Part of a small language model's weights.
Size: MLP 320 SwiGLU, vocabulary 1024.
Architecture: rotary positions, untied embeddings.
Training: a variant of SOAP for these matrices, 284M tokens, 2169 steps.
Each number is 128 + 32 x the weight over its row's rms, rounded and kept within 0 to 255. Layers, rows and columns count from 0. Numbers have three digits each. The size before them is the row's rms in percent of the matrix's.

# v: layer 11 attention value, 64x128, rms 0.167, rows 34-63, columns 0-127
# o: layer 11 attention output (transposed), 128x128, rms 0.167, rows 34-63,98-127, columns 0-127
# gate: layer 11 MLP gate, 320x128, rms 0.168, rows 0-4, columns 0-127
# up: layer 11 MLP up, 320x128, rms 0.156, rows 0-4, columns 0-127
# down: layer 11 MLP down (transposed), 320x128, rms 0.173, rows 0-4, columns 0-127
v34 100:122126129106115156130093105098117074122208124169138064156094137108116153121122146069211130164126153157156191153081066101097117121108174111140140106131110125109096099139085128029158161120087172090135157107126103200165115146136098160105136158150123046086108143062138108146125129138111172169090149139110075078192079097112137176154127124130126138104128123155127157120122125180126099159132
o34 093:119085093137130124114173108187067073079197199097152101124115104128150177113150125142129127157132126129162149083107144104167126176125135152106139130101169163171097191126099124125155128078194097095092201167111148157088121077145080115134125160079116110115110091115086112097138139127084150103140098106158088132127137142105112128112084161069051146132124108050125159077162106155133093149070
o98 107:206138099074151154091074139161181087133118106164136177118104123156112108177099090088100099098116169060125143131104102109082134151148076158136104185143118124132115136086128072112080153187103151148144093136110160148180073148149137146121156139087162130165133142111171137147157164120089144127138212121098191071168081134131100103156161154171203138138144136123135066127095156140116177134103
v35 100:163111149114109074144089169143155124101141171141130199159083130104115117118084151148174088106129105116126069093134112138213107153117166040147130117130177094148079129207050133201151160126159169126146150119091138125084178069165142157142130087138137097149151117119144111160151119125135072133122097105157065116129069136159158134134144092097157076138133129120138145124142142114055096111177
o35 110:092062148135139118073194108111118166133148160142189165136112081133124121102161111163102101153160146110149047165141107132080169140154127096099103144128162163148136152089108065103078109123176114125144120098157159111171072090099148119089143146168114144127059118145153087081112158099146139158121054178107146123092149084150139159128102127112114139114152065124087138099130080103134101041196
o99 092:116121106165173165196096155128159150148141128113076105114108140157060102140078145126170190114144108112059153099100093131148130098111126105164139120100102121106110135169190148204156127094144159083102177123099056093118143168147160137104180166136124097168098113171098157108195146147121119105147146108145096150167132150072148134166153120058149124158117177130154180161113161158123138206170
v36 106:154090152138100135097128150051091114107113139087112122141113127103132116117138107170095095063069146076200077064131094112152077134121153107146092098108149098095113137094153152119076180183096095143111049145104130169144108150137142118082087135136118174088168122162071152098174074087141142153110126121084093093120139150146109151109123163091149150129098109191095126164082109084089061105121
o36 100:154111161141142144085155102149100080151168096123105132135170073150147129096136102146121126108133123100128156157162145116134131107172150152089128092130135138114110209108163172098167159108078133150183122130131104157073153155194073153134089147079145133140134097139172142145224161177175124110140113126155118152105164163047134162118142132241130077063108138157170122143091108129114084090114
o100 103:156073123164107079147134124121106110164101106123137084174083144142180099154191173135134168107131092167111066116082129100129138118144063197134133152108150088088137078200201108171144133141097118193102151125112102155105131098067197169146119125188121139146095125163098113079170126074122133148159155165086162130159131155170148124107111126170128188165121070156097131118150116134114152146159
v37 092:137100090109164068151177147096138126139099129142163102124171139157124084122094133100125141095177132112127066127099182161103149222159150092114109179130169195062114123168104115127144183124141148113141173117157108097115159182145182128131046093172138195137151113106147121138105084146105149121167086162106157083118076137091099138172169110126105142131127112156100163150123098101152071076177
o37 093:102148075109163148184061118149144154131099132091148150141110143099127138165111115068180140079098095094122096153121089177142112144083189187123064131171137124140090112119092110184188125101194156173122159208130085144082113059092124150138187124144146135132104129210143123158149092151130108195104112167134116097111120133126162110101110090102118131148154073137096140121128113071113122096159
o101 103:155093142092190119108153120110116053159133172177129104061130091135169110123158126136157086115146119141146058132154177098144129104139111097132096160101132123089090102126169218169125134124155114117116136051115165062174181166101162127154070182150116147097067128092141101143124178132136166092138081104150151161081141131097155166116121146169088117112098112194151135173125144157087137147153
v38 093:120149137169126108088156108147121123152106147138137089101115166143162105136115139136119136174161169130122171114096155084138222175154105113093091115108097194129142183119092163085135186115110139130159147121142132197154141147171119038150113096115071046103166112183147136159150164134105098070099140113117162116142127056141133147153178099161112154177107131164216106171122107109100120134149
o38 093:069064055147105123181093086161124157117089094112106074055097109094118141157130102066139119164093116123135122099064085144153179184155115146076129189150130099103160096153094123137165064114137121118094135129125147112138117084111099103126120099055159108174121184155092123087194108104149122134079127103142148096136111083077126124175120130131074145076169179131106100117120114094112143119138
o102 090:111080116140163158081155108091184181149119131103134186085115120131217146058111142138171109042146172113136139122112115166118121110134152167125131143153147114137151105108127100104138162122118098106091143099052085153184127109182123123138177087153106125113096114123083188098112097117170098109117130160095135129092102158195182032129128159183109135104102122114112094172091079112152148122115
v39 104:090100061106099108137058111165099121119199087124141159112156158180144148191111095074147124156146179141121178135146192153092087134126174124130086120173064129142186196112119126110126144112122131146129114075087137128151145148176117106153152157101184087085107116096157103112087127068142128059115133150162138148082114159163130162139132115178144137130199078119112145158111077154161121140084
o39 095:133121122110098144091115135101184140119167163131125168088095111122143168093147090136060153090116118121110107169139174099144168205123141140095161126167165141098110106153140116171138149115181142165083116141093162227110116171135136107102140137127138087087131081100095179139181084138164073117098162170110114125086120145074117085083078038159179121177140150151141109157179112154097154154150
o103 110:118131133130133065112077080089159089145158137150168096152155087054146129161073150138144128151178111131152193152100072166083110109115141092120134166120043148136118191133109125130103132110113143090143148114137176121116064093121071118124118068094111117122118081059126125118129147084087135089084122126119076133114115168194106100126147197122175162105129106117107147150073137138147117061075
v40 098:150147114191138164072096163124100126148183116099211130159130067156076170134127110074105120154183151115104090083155058127118132113116151147106118147132155123149141184114135107135177057157131100127084152133097096184108158109122123161169159165111136136164131185107136156091199027116112158100125111113185131166157160112147072139106096142129157109089123128122127149088184134173134123140144
o40 088:147130083069141068090172074121161103159132074163068116110173180112110170112090098133155170096099097152162136133132178077091145123125137157167112123145138123085085148107173186162065109078140178089098145102116169140121130089131124076124069139109097071108147075082090169159102072136105126102138160094159151148109148110157112131149102089155174159105157119136103128148154144144194114117184
o104 109:098066184079151144170082181078106111101145185135134096177085146132100153127108069119123130161149177085113130149165135108101103206117086148180105139164121107131114120179137157135140111134135133138080115157186099175126133115079082203118133160124171109148148165163164088068194110126146126124121135160093082167146077155098130173137184124107115112136152172130070125125149105108162104096173
v41 102:087145132139178121137132182109107128161146160100148159093120103138175132190159146134189082149102040159137105113195129144126187133088189120171164131122137172175164180141196124127131138128102138143103122103109203090068140110111130136175169105124071164142124111134119141171118116140175118156140145125094184141091082159096068147078099137074139102141128171158154118185150118158148130090095
o41 109:101128125123148127167109140104143181116142124101103098132123122122140203133137198199145043130093141115126149100165132108111130052138164169129161090175127112150154130134156087093057121121132149160133132163104047153110123171116148152148109086101101124166126130111117099106197067109098147058145171083060176134182127079134158120138162111109130120098083120145152140157159124077103170072136
o105 098:100146158117092094098101125144100118161130199098116117158083140123148095186147106148152199144164105184133147142124150207136129170059081113154080143075113148132116142106100162147162189100115125112105150124111189102143179166153150099127110107143190184129138089174084192100092174189122104125091114122150126128181150106090135128111189171105163123154161138092124125103142111164177178136115
v42 099:202155146105106173150198101195183141150156093155137110140203151146088172102123142216095095158106100115082139070086072135128137170142139115155103135069118130105145156150139145162180126082104127135103124129044124113115147116142138113187153092119157108049124110154165164074133116190077144138165127150153108113124143148108096095140131130170118100085128126142108120159108111117111130065150
o42 102:082087148126143096153138103107136056152176137112159200145125204103099126109135094109167098108115122109127170099170142099084122126125058066119099088139075102120139177110166141188157138160068154123142154142162176158058129149116200097118117117155145122106103083160119114094139126102125095113135166176101142155077166093161174172061149113124148118169122079141094109112111129084118154178106
o106 103:187113067113116206122155113143106214153123137100087121088140074165139134120102145177127097138170083098157071116100113146111189152111101185089124068121126148147083119138162141107155128070144116104131116106099090133179170121153079135188175120110131134129150115141145179115161101170136125163103122094201090104129134096131076110139135102164160080070097135134150079162138118068119092111172
v43 100:176117082104073090146115138119180116122082158141106139092130140130115075102069125084110126157136133114068138150108085176056101091096140180099077102104110119078169105109157150120121130184103172050082127125095152134063143099156093147116135099152166101121150094114146093177114147100104130119083111103080125113123153111067102139134173164155147152129108132168102158143177208072124124173082
o43 106:137084168180157102112150107050120171065080154126113054129104116087084104152104108130145211148071091175155146080162144070122144112097186089100142142198147137131159187098076116170155162135125121139107164085116104151102114083111161119161088147150119132110155134113121130199129142104120119140188119114063122135150134146125081089136136100118086140112097116109107073123100126134129097116063
o107 095:102161060098121112151139111185143072144136092111118159143130069108116085076104212197149093127190095102121137173136119165101137147162125140144095129107128127155088093132162133142115097099120104068151109127084139103097176135154086121120150088144170103200098108128130101137116106107142202142076149139148125135140123151120185180180109137134159133078161133199119208122104173106072152135145
v44 103:182119108137139143160123091105126171102106099067139119119158141132177211138133132130154124124152106119113169119175071127166125121101196097165150201171138181105097152154094109146151087141147150103169076105172172155134125127156085140090139110078054106160178095180137120153115193161127124141132124203129119104157111108083150113113149113116084074104135083096163133212111090102149109139152
o44 100:090086085141112120174110135125172142085113094139167186111103130103124050113129115170169102129096081087100127138121129118133147080150155091097139147091163135069114129143134062130151158122072110113109099131167112158128175144147143048188122116118085120094050090112101106130085117138136089122089129066152125164132054149154073138158079179140087093181126163101163125146154102140166110119183
o108 099:137184123129165110101099121127067144145132130167190173126062131137121163093165142105117138132114159150165097105168096153190169182102151169149141133113127139174125122136124092148155107132153113084137090086079133115170102113117113122099158171144119156127143076101146166152141186147171143106148189142149143141104192081106183082081211129154126121114105082199107123154123175129192171187165
v45 103:098123119103119102103005180118119105121137144184140109149115145145174123111160150070154133098153153086097121189151149095169161143100128167117150149142128160113179124161127170170118093136126148125122065137106110120101128115155131129160126069145119136091114134118096081159169181147096089133156143164170193143171115085071198170154098172142133161107162131106111106140173062083128139186087
o45 097:089162106108143099125129080072111032108076076096165124096146132122127108155121144150117138064130167111125132160069195136137128166126169141126120126189114167096160120106109034152101175066094080120080122155157111126132123099134116164110093152125110158196142112145203130154151140148083143093110118132186106111136117073101155162118115087120145160139110126115153080134124136153185129136052
o109 108:112125128133121140132094133094116129122171138106096112133114184158148155048068102098139155152128102150098108073163111130165159158141128153123176205092123097136196165080127119107151075121176159151104113125158106136153110166161079098081106087147156113094095075126101118200065148100203143154119081076112156151124125159103108075169144197089145130128170095133127166148088120160093127157087
v46 102:104172102097153169146139122175123134116124171122115177141133054119129169049179118143163197121153107106108166137106136146099079085148084161168145131149125113156134115063111129121137062194109191136193104138085075172102140169123167123168092142129085113187161174153133097120118099151108188120109099148156111078149087106142158086071169106108122157098118109097078144148115153123153092117117
o46 101:110106128149158151074076058098143161153136108150151089104137204169187121149187146144066179114088170129142116079183134100172141069106117161130133069152094091106144111182118131104157138134172116075181172136154129137163144133147152072112116169154126157101165100104115153129087160114154143128140152083206129111101082106090147147125070160136150140127111178129093167182168131085121113136138
o110 099:149186115157086043116136125201107132151063141165130189172098049170053143114111138055148155178162111089097146125147111159142102119159129120116193148107172118161105104103120112103105069138175163098118144118114126099127168112142145156150142191125162138099068185155143134117141131164158168107163120164148126143136164105161126114192134078149078156082156127116120132089127131149107102146110
v47 096:149112145190133140102111136122112167172098171153150058109153096104104149115199127118118157105132117159163138086087098126118099141104107159122155143139057160130132118126136119121104091095116135152074044115165133183116139152077203134128134129059108098143112110096160152134118184168149094148140121216165104096152111148119113114147143105109167078144163144079116105102075131176097060204153
o47 101:134109103061149170149117134141134075161121127190120113102148112141131078198129132150122085102118113104115171104148124125146141124112096139144161133186111099107110136071157092098128123060128103126114120142047137122182163134120072108121125146134099104118139156126089109126079171110173154135102122091165170157036107121180080099117122150109195094098118188191079144100186111195130102150181
o111 101:112112148193161134089093107183078111094153098161065115164143121130110103100136119160122182147143130091212107085096119139134155172102107136109126117058128114088149174150129149178097142130115169164111099080150130169149137147132159057129098070135147097149114098069181117152144104088080125134129129143110080150171194088160117111155137081119082036139154140161151083109147169134119136169127
v48 101:130123115111196198165151176111156097147123110156120131210100117123150096110129145169130124119137163131110123067158135155141132138154136140071124150154133085129124099128149125091151171058187113098097090149144143120131121143088134075165105135164151123176147161135064089134113133102102132063051172107092115074170118139142176146143176070157106114113118095178054091132093168166123070087153
o48 104:133135140120091143095150121098096155183134088105130170083120149128155175079167129181180133150145175088130046093142121113107077139142185170186114120079156112142122122135144099148136089114151165091096106127153128168124153131116131151149085156150092193124146077204169144096160141104116161153188104067079151139103191129093116112159183111118109157114134146137119216116160164118113111167077
o112 105:126092130129105131132130149147160164110085162133164107194157105150148156174135127111101042089123126068108145138184149163184152055147166114126166139134090169094073168115142142130075135152143120157123109110105057116131093110128142077129063078145187100128066201072125145096150123115143120109114185148116134075135106133138144100076135125183102103125137100156188122162148152077095153120163
v49 099:166101120151194178087111149139108135101080103062095116148128094075119148120153150163185073213124168104110151163133140107123162165133118077135138146129142144164190147096150088207151132057130136172146158125084107144142133086120109145089131134141126164173180110159135080129174070129119081196096131137094168147141123175131166177176132165124133165143136114142122184120100160085119144098112
o49 096:140069111173131124156194176109129125137075132103156131136151155098128136100145162151159151132116127092117078117107097083157137126185112130136128130119127067112172098169126141166115096070104113137055142125135081152140126158069155130109097103141121146097058111117142067139166161147106112133118070069085173138086112157119221153099084148197131167152121110149172137114086179180064158119145
o113 103:123210123092134109085167081086109079151122120177101163147170120129117109103145125099110156097086155143087113132185149208093090076142169130155185126064157125123150138140164141108106161124089149155181125107178118116169168127129121132108154128158082101187179124177162128122137093117164130138116148194112077139169120124085096137136144133123096131167133100057122132155104172064121073104064
v50 107:097118131108120138134145141203054083138090093113111118117149093116110109141164133082223091103197129130132173158145110094122129129149116136144134161146111140107124117156178171186104092143126069127145098125151157125168148121137132135202041115121169130089131143131155194136100095143074085103070135046165138115122127140128038134130140123109121144156174134128138081083140094145117095181141
o50 102:120120141086197148135066106146139094206067130127145130158136150164141132114138118136081176038133156090191110103131098126152096126125126067086128174089115079151137134108110194141085127141139149122146113135101138084051180134076133161140116086136133150116191142107145112068180104104069159116111091126095112145112127141114114162121145088170112095144093121193101143116097116078185090136106
o114 107:087114153095114072106102107147136107112178114110149098108072132118094171147144115094111203133073138144129158204114161117096171095055097199132095164134160112067145122177100100150058134140147141097164093104165093152136106092166092072112142152124173130118081154113165142184122151075192080152067132126103129087149129132109158103129132172112131156119117181144104109181129114155125081137119
v51 102:143167101132120163060160120143146154150168133158146129098160175032124100183127099171132105132091129127109084168126141122111110171086134122081133056120148144148155153108196241132108097092166112177148195106112122115095120179101166096134134147116137140110085134164149136084202076134128183165122109145148096153078122147103140139137112146099113094100152140148093152129121139107137137048130
o51 099:142119116142206149134101125119155136124112187157099151132092152134139169147160074084112120127134134136094202101095152171125092173160146140179095102097166136139103198169154144132121122118177135099144162136049175162157072156158166131111148121119163103194104117145148119093130141143097161146131214175154148111130106131125133136074106112133143170053062142179095106158165124140081111160067
o115 098:221097160128151146159195119131133150084150117115112121136123139096144140120113167175103113124093163175112107100164139115126135095093103108128110065098121087180154102183199198130132132101150124147126122111177121105108155179142125161157125161130182145168117112163147158127164101131166130101089092163110114139094194124118162155084171106097128138186171085073141137169040134083146127065087
v52 097:140142151108091206092162111149164139096113098157064158157159077120169078070205117148111112166170129174132182180173133139134143140148096129181141097132098052091137172102112132160142132130176192136097126148122120169111095130108138177123119164129136082111094176180163135124109156107107121102132122060100128096145130082088130142173105144131183089074161132170144146121142082141144100096076
o52 100:105122139184108117105090115075144164092119165097127159169119170149165142114092082120178196080138101116096089110109154114135133170105151196125115110128122145101144114085153151137146162131141063149114137163118063149126048174143150159106088139122182089103179093089096095069151090057080143116154112103113123166102108104120075172094174193162154157165152171177111131118142137126109096113143
o116 095:121158126125128129157180099138090131143165077125060087092190164161052102127114108156132117173100153105054189082103148176087115157177168089129128146148164137112084112149161091174112109141147137072142121059115133127166127126178124134082165133107084138149129210155138140169124106103173072124139144081145157066136161045123140141096128118175080138119133112129132160117090126149154128107120
v53 107:142100102100145132090131121151127157183158081153199127135135152160120151107173138179109092149066115143119091149110137166198128162085072150062141091113193177156102123070125108154124089194121096183112116156102121165079090144087179133099164111147107164159134153160105169138131081103151130121130081144113132145139119100141101156139135155122162156118171127098158067081114119087143230154117
o53 105:085137079135152122147082076121069124163112168158160113149118104127130138149093127124100118129185075124084139101099151175129133190110054201089164115205141118126105171102082121128035133139124143121094114137170141094105170154116159125131124160096137136155200106108159110126111180138077097092087162131129089119128160136148117133143149128104174111096089167181158067142134131135111100067192
o117 099:140146113091094148179167132139168205098066116149157100123144137147117133153139120132112148153146119157122166152150122101153081143128155124124156117132171156120119056100127150088134141064130110112047130073148075188138138133138087171148088067205110089098205153111136154129180116114103094105197101152099147184131122136083139131150120135116084158146151079086157099079065133092164108143155
v54 107:090151085142124113094158121187155134138072064134120154076108089095190117151110064104141102137145147167117145074141075147074107166164161105091140095101096154186115158129161110126116130083167125109154079145096150156112093094103165072128111125137084140100147142092057041105140100149107094092133177179112143143123127146161154130147114178092099095150153083162068150091173127171126126161130
o54 117:139108133194092119095144175115117172148103166140111106134167143104152144093163172142147170109106152129115104083127101117151105141100107106162184071123092077125131146111178163149114162119099117123100145138090151084127083130081098103137089079136127131175126151186133226048087127131181132114178107121099110093142143099206119127181116094161188156121125134086170199158132147142124085178110
o118 099:188127145132114102127124117134139087203200086163146120073064119080137101185125107064108092127153154144153138116088122165104123126174140077164124168133134122126129128092202097139082075077201140111137111117112124214163145134151097112146078107166135136104113136135099079094085151125148112128077141115109122142110192134089092138137163147071139104073120076159102144161138156119191111135128
v55 100:095140112106141072124087077032161125066153066087118161097124114139134128182073208174155130105164137096140107115113105136153129087151157174117203090101139149120114148137133136141151119079168142145141152110147127145107143163072120112115148086125136141090051111127145105149103104169141114149113115026106113153151181117150131120145176125142104152191159133151144157094135064173143177130132
o55 110:119135157136158067150111178096178094073146135127152092109128105098065150112152161193143121177133105126158060135099164121132120118098141133153105146116152170174172083137101100013099164146140142102173170207116116096098179113127119131118164121102083152055135173115076103078087125095105118132092110138091090151136109101156121145129136130116114124125136113067103110170099098103180101150171
o119 090:121132125073159171116185117161149129203139097058090105134178166113169197148103130090172096118114163167121167115162139119142078137172142122052144114111129072132104112165229147123090113129162148137104107113169116160093103157183157132145109121129128109123119121150165127106132133119096097125112153101123144145135129171153096090105139133177191186148098132121183152138201179136104112060090
v56 093:125173124126132086135106178184086146109158132100158149103142105152166110108089143151141127127115176147104175106102127103025118096170087174128160113127066127163109090178130166134140122105199127105116139106194081129106113177138200096163160123120137114093045151141137084136141118127121165045110087136081173158202130172111120123110148146176154148101147184107121120155132118126100134102107
o56 090:200147112147091123161151151108100144082154117125093087105132119149130171147158159131110142152187108169126113127150151149123192164126140157095090103189156131147160115142186135095174105092099208141116212203102155148121116173142115172170107116111124141136203178093178114111142111132140187140096168096126094156084175122139132135153113138145128144096125191174161164103126068161153103098086
o120 099:057153120085165153063111110123166153171156115130133101100146136157141146031108116158144155140126155054120140107189139143096119096125106094159110089181127137114084169161124113120086104130187097113126097111134115078126128101133135124111104184163128130063099101147151126130057146143151109138126074158150093131122149107156147094123179092098181047098126134076062138190110178084097146125134
v57 106:155158149145160125109129129148090116163134119070171077058142149136120150142130127124095068163138147129076098137151123210125139117119141137125162128145175138149139095162153159096069146101097112158085113112123073147138105157195144122107096111174127114118104185118157166109127110112151211154112110170192061116208100109096131130076178137117119034184114184124129106083126140116141135131161
o57 094:123156090134139109137102114123129125187162125093117111114114100143084139211132092098152118108146120129134113133129129158116103106166106110106154091122192166140138115119133174135103140100156185156131184131081139160157127110175088104181059193117142111085118110150178147131081163079137105143197215165180204036119131076100137131070108133172069139104131148139175126128118115111153123135147
o121 104:154094092067108143106131161150159109148128128126091163089116142135153132145181133131120139110101156131128139194176114093174120136084129099157100093106059114078077134137139155113116123121161107101172074107148138181125180101141128110098127106146132089178173163108167155201145104146128186129106070175141161115144154109143145113141087145027137119200101138136107070103119114187170086145198
v58 093:106109149106148123133146163074160115120145086173098122064112124117162128140120106131178167124135137123134087122170111090112142103108110161089090107158128150183194083103157123077149093151159135121164128125127059168119116163152179200129059187177127103131120105160182135149132177039046170166132138124115081072161158168167119098104159089153163149123106138122085125127154104106111130086148
o58 103:180128145072133137083111124135102146066166169089104084092156108124077122156128154112057162076095085128125094122217133159150136046170130157142087143113070119142128122108075118095161073136147089074174151147140174107158102111131113170100073154143135121104149121192132083132151116127100138150092167124145147131167115210102086118107110157098080118171096144164149164142164150140142104138116
o122 091:151178125123095112144109134128101133134110116097123166130101087101179154119121160135167074094208157101115085138135099133148079189066139074190073160129137137144134094185199146132161165139172176144085085137113093140096073107133140071093192104141134148142130141077093137174155107110151143114180075127157134107118142135165101159129157072165163168133153100088100127151148103092080085151162
v59 101:125136047131160154105070125101145110117097135107129096158141164086139160120158105084157098103082067208108166109156111126114160165132049129084136159093126150159130146166104091108043160127112127118144107136127137111130103165105128136156091139198170136135111103077103135101090119099136220184172182168097116116110120107166127194100152161126145060154125152085109145141124130125106153078139
o59 093:217181156086097092130125075132065185151084183137171140108138180112133124179157081136147072173126088116102114078127165099125169130126099146168181049083081168118158126173129128122132110124137127155116123122066126137125127111127094147114134112131083102144154077112140088113097100113139157069110160147115166126163179172126128093107087133156176094108127101119104125067078116104056117120114
o123 100:110121145143105189168101113096150029143135158131129168106173154124120127159215131094120123143120150107140135196102165100141136143094135118134151155083124180149143150109060149119125123090218156162086127134083151154119098144140178108115088164156101184126078093132143203148139146137156151122143179152085144124117148103111134154177082134104178142170074085131145103107180127100111090190124
v60 099:168104097152093126118121149147150086141119165199156149108150123140087152134084140064151139163150092073100131131114130113120173139107120148132188138159135184100143188061090141071156103128105157147151104124126099144078098057088180125104162128118106164148157167094129117136084064152123176095105133097083082142134086122132172064053094141146134076097125165094117056132150160121158167130119
o60 094:122133178163140154144127137141084146151095147108173101120095134125169163117142095195132158129158085164108117141167150131148126148104129116096177134081055225176119127155053107111149135120125175123127176153119156178122127100081136091134114121107180128094127125099118132150071099182106142094137149096134065186138079167094102085138171105114158129053100178166072147118157152120162181102153
o124 097:154097101133140126169103173103152169128172202155063120127102077140150136184126127052097106194066141128163106114131139106141123134158203153171158143142170113072130105083136133103162117099109112127134139094136093098166174132118077125124175126154135108156177132129083122119122168116142167098089071092130150090199138126178104176216138099125123089126158186134128098150119122097171164106129
v61 103:118140105113192105031062123158064169186086090146106132178148122106164137106139135136146128092088129112130135159110065133156081122127115154133124088107095140078127076098194162107144128054072096123151137131124154115101058087103174124133065120104136156195125096135129126169165159100109146136151120143131148159119125085157146114115128117114158080086074094078168163103136139078134165142111
o61 096:155102166140120139060139105097175130138089128217087153106137100071137099123160101074094099147127132117162123133108088213175118150129091162074190160115101127143154173151109150121110165125063069142168100115084132197203095139112114109161084086110127162167152137125097121077121109129141143117143157100167179103106198128120140153120084087111164097091162125154137131118104109120108165165120
o125 112:129133122077138161120165172158054095118085104116174109186147158141109131131129141085172132161129182157100124122163182065107100100120105130135152162143137104136113135118114161119110148162165107122125071081207047088123177135155128149135144121110098169142149058083142095172056178074125126113179097118149119124182101092125141154174164127137126128128064135128129128107150142062090190144111
v62 098:048100092101189126136097128142111118104097094155091097078065086147123088181145071174103131143112147073146124113081083113135143119114160118112082134133118187093131154109079142181124156172120136116107137137104138160153174160109095149129147151110174168077096174135125092104144102074104090094146165125104081095133114138150164106183089114119150105169054117165108136053115146118074084109166
o62 093:124179146170132086080071127116120106132141191141145130172076089094150151129159149092126191147126123115134096143111117160105140084144111159159148124171150086127155075175117066192081072152117198154105150137124164157115132158129119123078132107129104138167112110121140141070165146144139182179130125159124145119064147186118160085172136134154085085167193121143142159170113146186175094167077
o126 101:133120154137126159112126094166140096144126066094089091120111153148167088134090126175149073107089143141144095118123037109119116192140148144177120117104146054109105139102163176117171162066054127133141115115139088139131095114091131193090160118130134066100110172141106130130155140133167133076077117109112082122161109113056092122153082140112139186102098122167088136113212150176111137105151
v63 105:070148070117130144114124125091178175105170109101096080168170125074139174126120144120123142132132170139176126137166090193136130140104150189120095089139147144137174117119136118108142190105141187104170075123158139113113096131176129104127122148120185097075195171134130124134114068167160123054165144093123092177252132117110171144137122168140115167095105122102134144133083126116121131153148
o63 101:120165151117085194118135067118138142173161146130209124164106117114151063109128088117116131113179139186165137124085123162126138150146165100128065131130082170123178092066148083143157078122114162103161129197122132159109144083079154153153069121169189124051155108160108151166068148110143080114141147099132159134097137118089124121095116151097133143162147173112094123141115183159148113066140
o127 094:083144103096068130187082169132117100164100067130196117139114141131173123145141162094126134111120188128093178120129120063150098112162090170150086106093178143152149141096144136085066139107097109140102092116121106117166156134137132151121093124111136168152120096156099116161103065146148144081151183143130135118110096150120161114090183222143129103131085067053128155187105155130121133062103
gate0 095:160247135089094118090118134144200112169120101127089140104142148104086068117102139086126121180184154093178111130141195149155117116094110107150075130090142172135149157120145107118148124153164130096166129125078109127134115194146147096133096143084133097130113120114066155127128180161077125115079099109101138093143130061161169094121159124099149079164126079185099091084124076132153138126162
up0 103:104097109151146087093114143137132111129134098135088101141152142126129074112134137124103187119192133097184066120114141077103138130135076172116136104112157131164174123149098188148125111156109085138023129115125120106146155178071116144177177124097184172114091150142121127172195128062133136141152093134132131148119141094132196111165119096074103090130075060200105108155105097081128131155108
down0 100:131164084186121128058173191168099103125162128112094113144142165065129109174179144125111122159154136047162116162148124132138116131155111121089088177102147086150091110159117113148137100075172134133103172128108087096085106130138099111094059137108153161162137144105124107141153101145127119111216156153089069132106062141078160177156150077146145157074162164161102145138111110121064158112112
gate1 098:164128142120147141132111097130154191176138112077187104122136119076081086146140148100186063129192143119144144104137160139134119125133131167096103179110129146138151136161088112098143128254101135087153110056102109107087136137158155145091186159093171137175061164145117130133077085153133095109111145128121097142110152187143101126086117098128091099150107104081105163077090135086153166131130
up1 098:099155073127164209104119093170127172161151158118092196138121111135101165116078099143173110107132111117075121193149113119167078059103144152052126171121137095097129114130143161138092177079145070116101114078116107087171186118145093146095141120153095075142081211152124115131069149149114111142100097138086089186112148172133146145112169127104099143148091133140150125117108139133151127101173
down1 094:147142178129134081125172149095140139145116176111120155103063150158150121184127107067109148135126172176171131055153102153111144186040140111120120134179119205123136093106146059124110138112088167074142182124123135116128126117112117192155142110134121114072113118096144130155138055143173117077096116104107141125146168070085117185170153102120115117130116136141070137121128173068095120086092
gate2 100:132155099153117160102114145112116130170146104135127129162184117101141150031096164108125097106143127144197109154143119132168131119118157119136095102135157118151093136124153086153142149142067145142100093093089146105059073070139069098126176136144102150069135145154200130152137106132213137137173166139116155186064076180110085131124097167128124145126093062171117143105111122182122126167070
up2 095:154128129130123092113139136177186132115124084173063126148131107117132102147123109085143143160139126110118151173118183120144159149120095100138118066134086095114107166191195100142108158122090116193143109131080151107075121142120029053087114091123161115124091152049117136189118145155124121178117126101117192104130156204108100117159159105141150060146106114098101175110107138125137155172155
down2 095:175082152051148120129130206145155104080150120112151114081188159180121166152158106086096170122114111154165180157140049109136181137153126152111118085120154121137117054088175110152144124153153130145149116147121119136109073100118138136103133155099148102087112166060158069198119125086158151117148105131141148125082097133142191113047123160121139106137127082142134091083138144157196121127142
gate3 112:101170126110162092155088141203126171203131089082119107127139106116107149168129080115139105091120140072154077159156176114101140143159083133048098111145107074141140100150195186095104168166117144115154109070122169131173117117077166137131142150137165151099121139119085136114129089121102122116099147104134161138148073096108166135157164166159144046153082147083125169106178095168162168139152
up3 106:119151109206144156148124091114099112061118148119127164085121141117106171103129087155120119076126162118165188112125155093162158167119127102090155142130136100120074197090133130137147124151169134129167141158125099127089171106106129170096129139088133115125081125114149116195099149085153133136037067149149169056138183145122115081099099098196165129123050172171117097107165169094101111114116
down3 107:117144077162090042090118147110166060171103144100094161122113112102145085126133074155129097138132130142138148193117160195130159135129130103167163145080132151123096138167126165204149109106134157099108100173098081130129134083081123162183166075098120188147179106116125128138198105166146127148117153195117135121104062130124105105157089085167125123118072163107093156124126105152064146141125
gate4 094:094153117110161097116063137156070110144104148099098113159099141128132063174121188092122138136121133076153174156183068085168094106159072086132175123111165164104106160185135104090075123107171097127146142119145187140138071150156111161176114133155115158126116075111181141101198128119102112101106161103154114129126143096103141111158082103134119089129178127065109136102055096141084096109079
up4 095:106095121080143139106098123158154157155187153150112113137137169134174115128136143105129111077157127056125184102086000121146102066141135121109162136127208134144111128077114174164116161108118105129131119105131129143139102225093126079148169148094150115058103134131164118138193120099148120139135140093123149109180128116114121138154087153146127125094157039131169168130114113155119131147105
down4 088:173147148089121104145135154090157128124179134107106161124122173162059131120139164117134125120124131174170095123193153085125127197134131093146121103162114136096134089148053107129162110129192143178178127084104110138146134136153117143149176157119126103081182155136082174130095085143103152122091129209166135249121140108073156130148139047136124168118088160135130164142085159140126151116106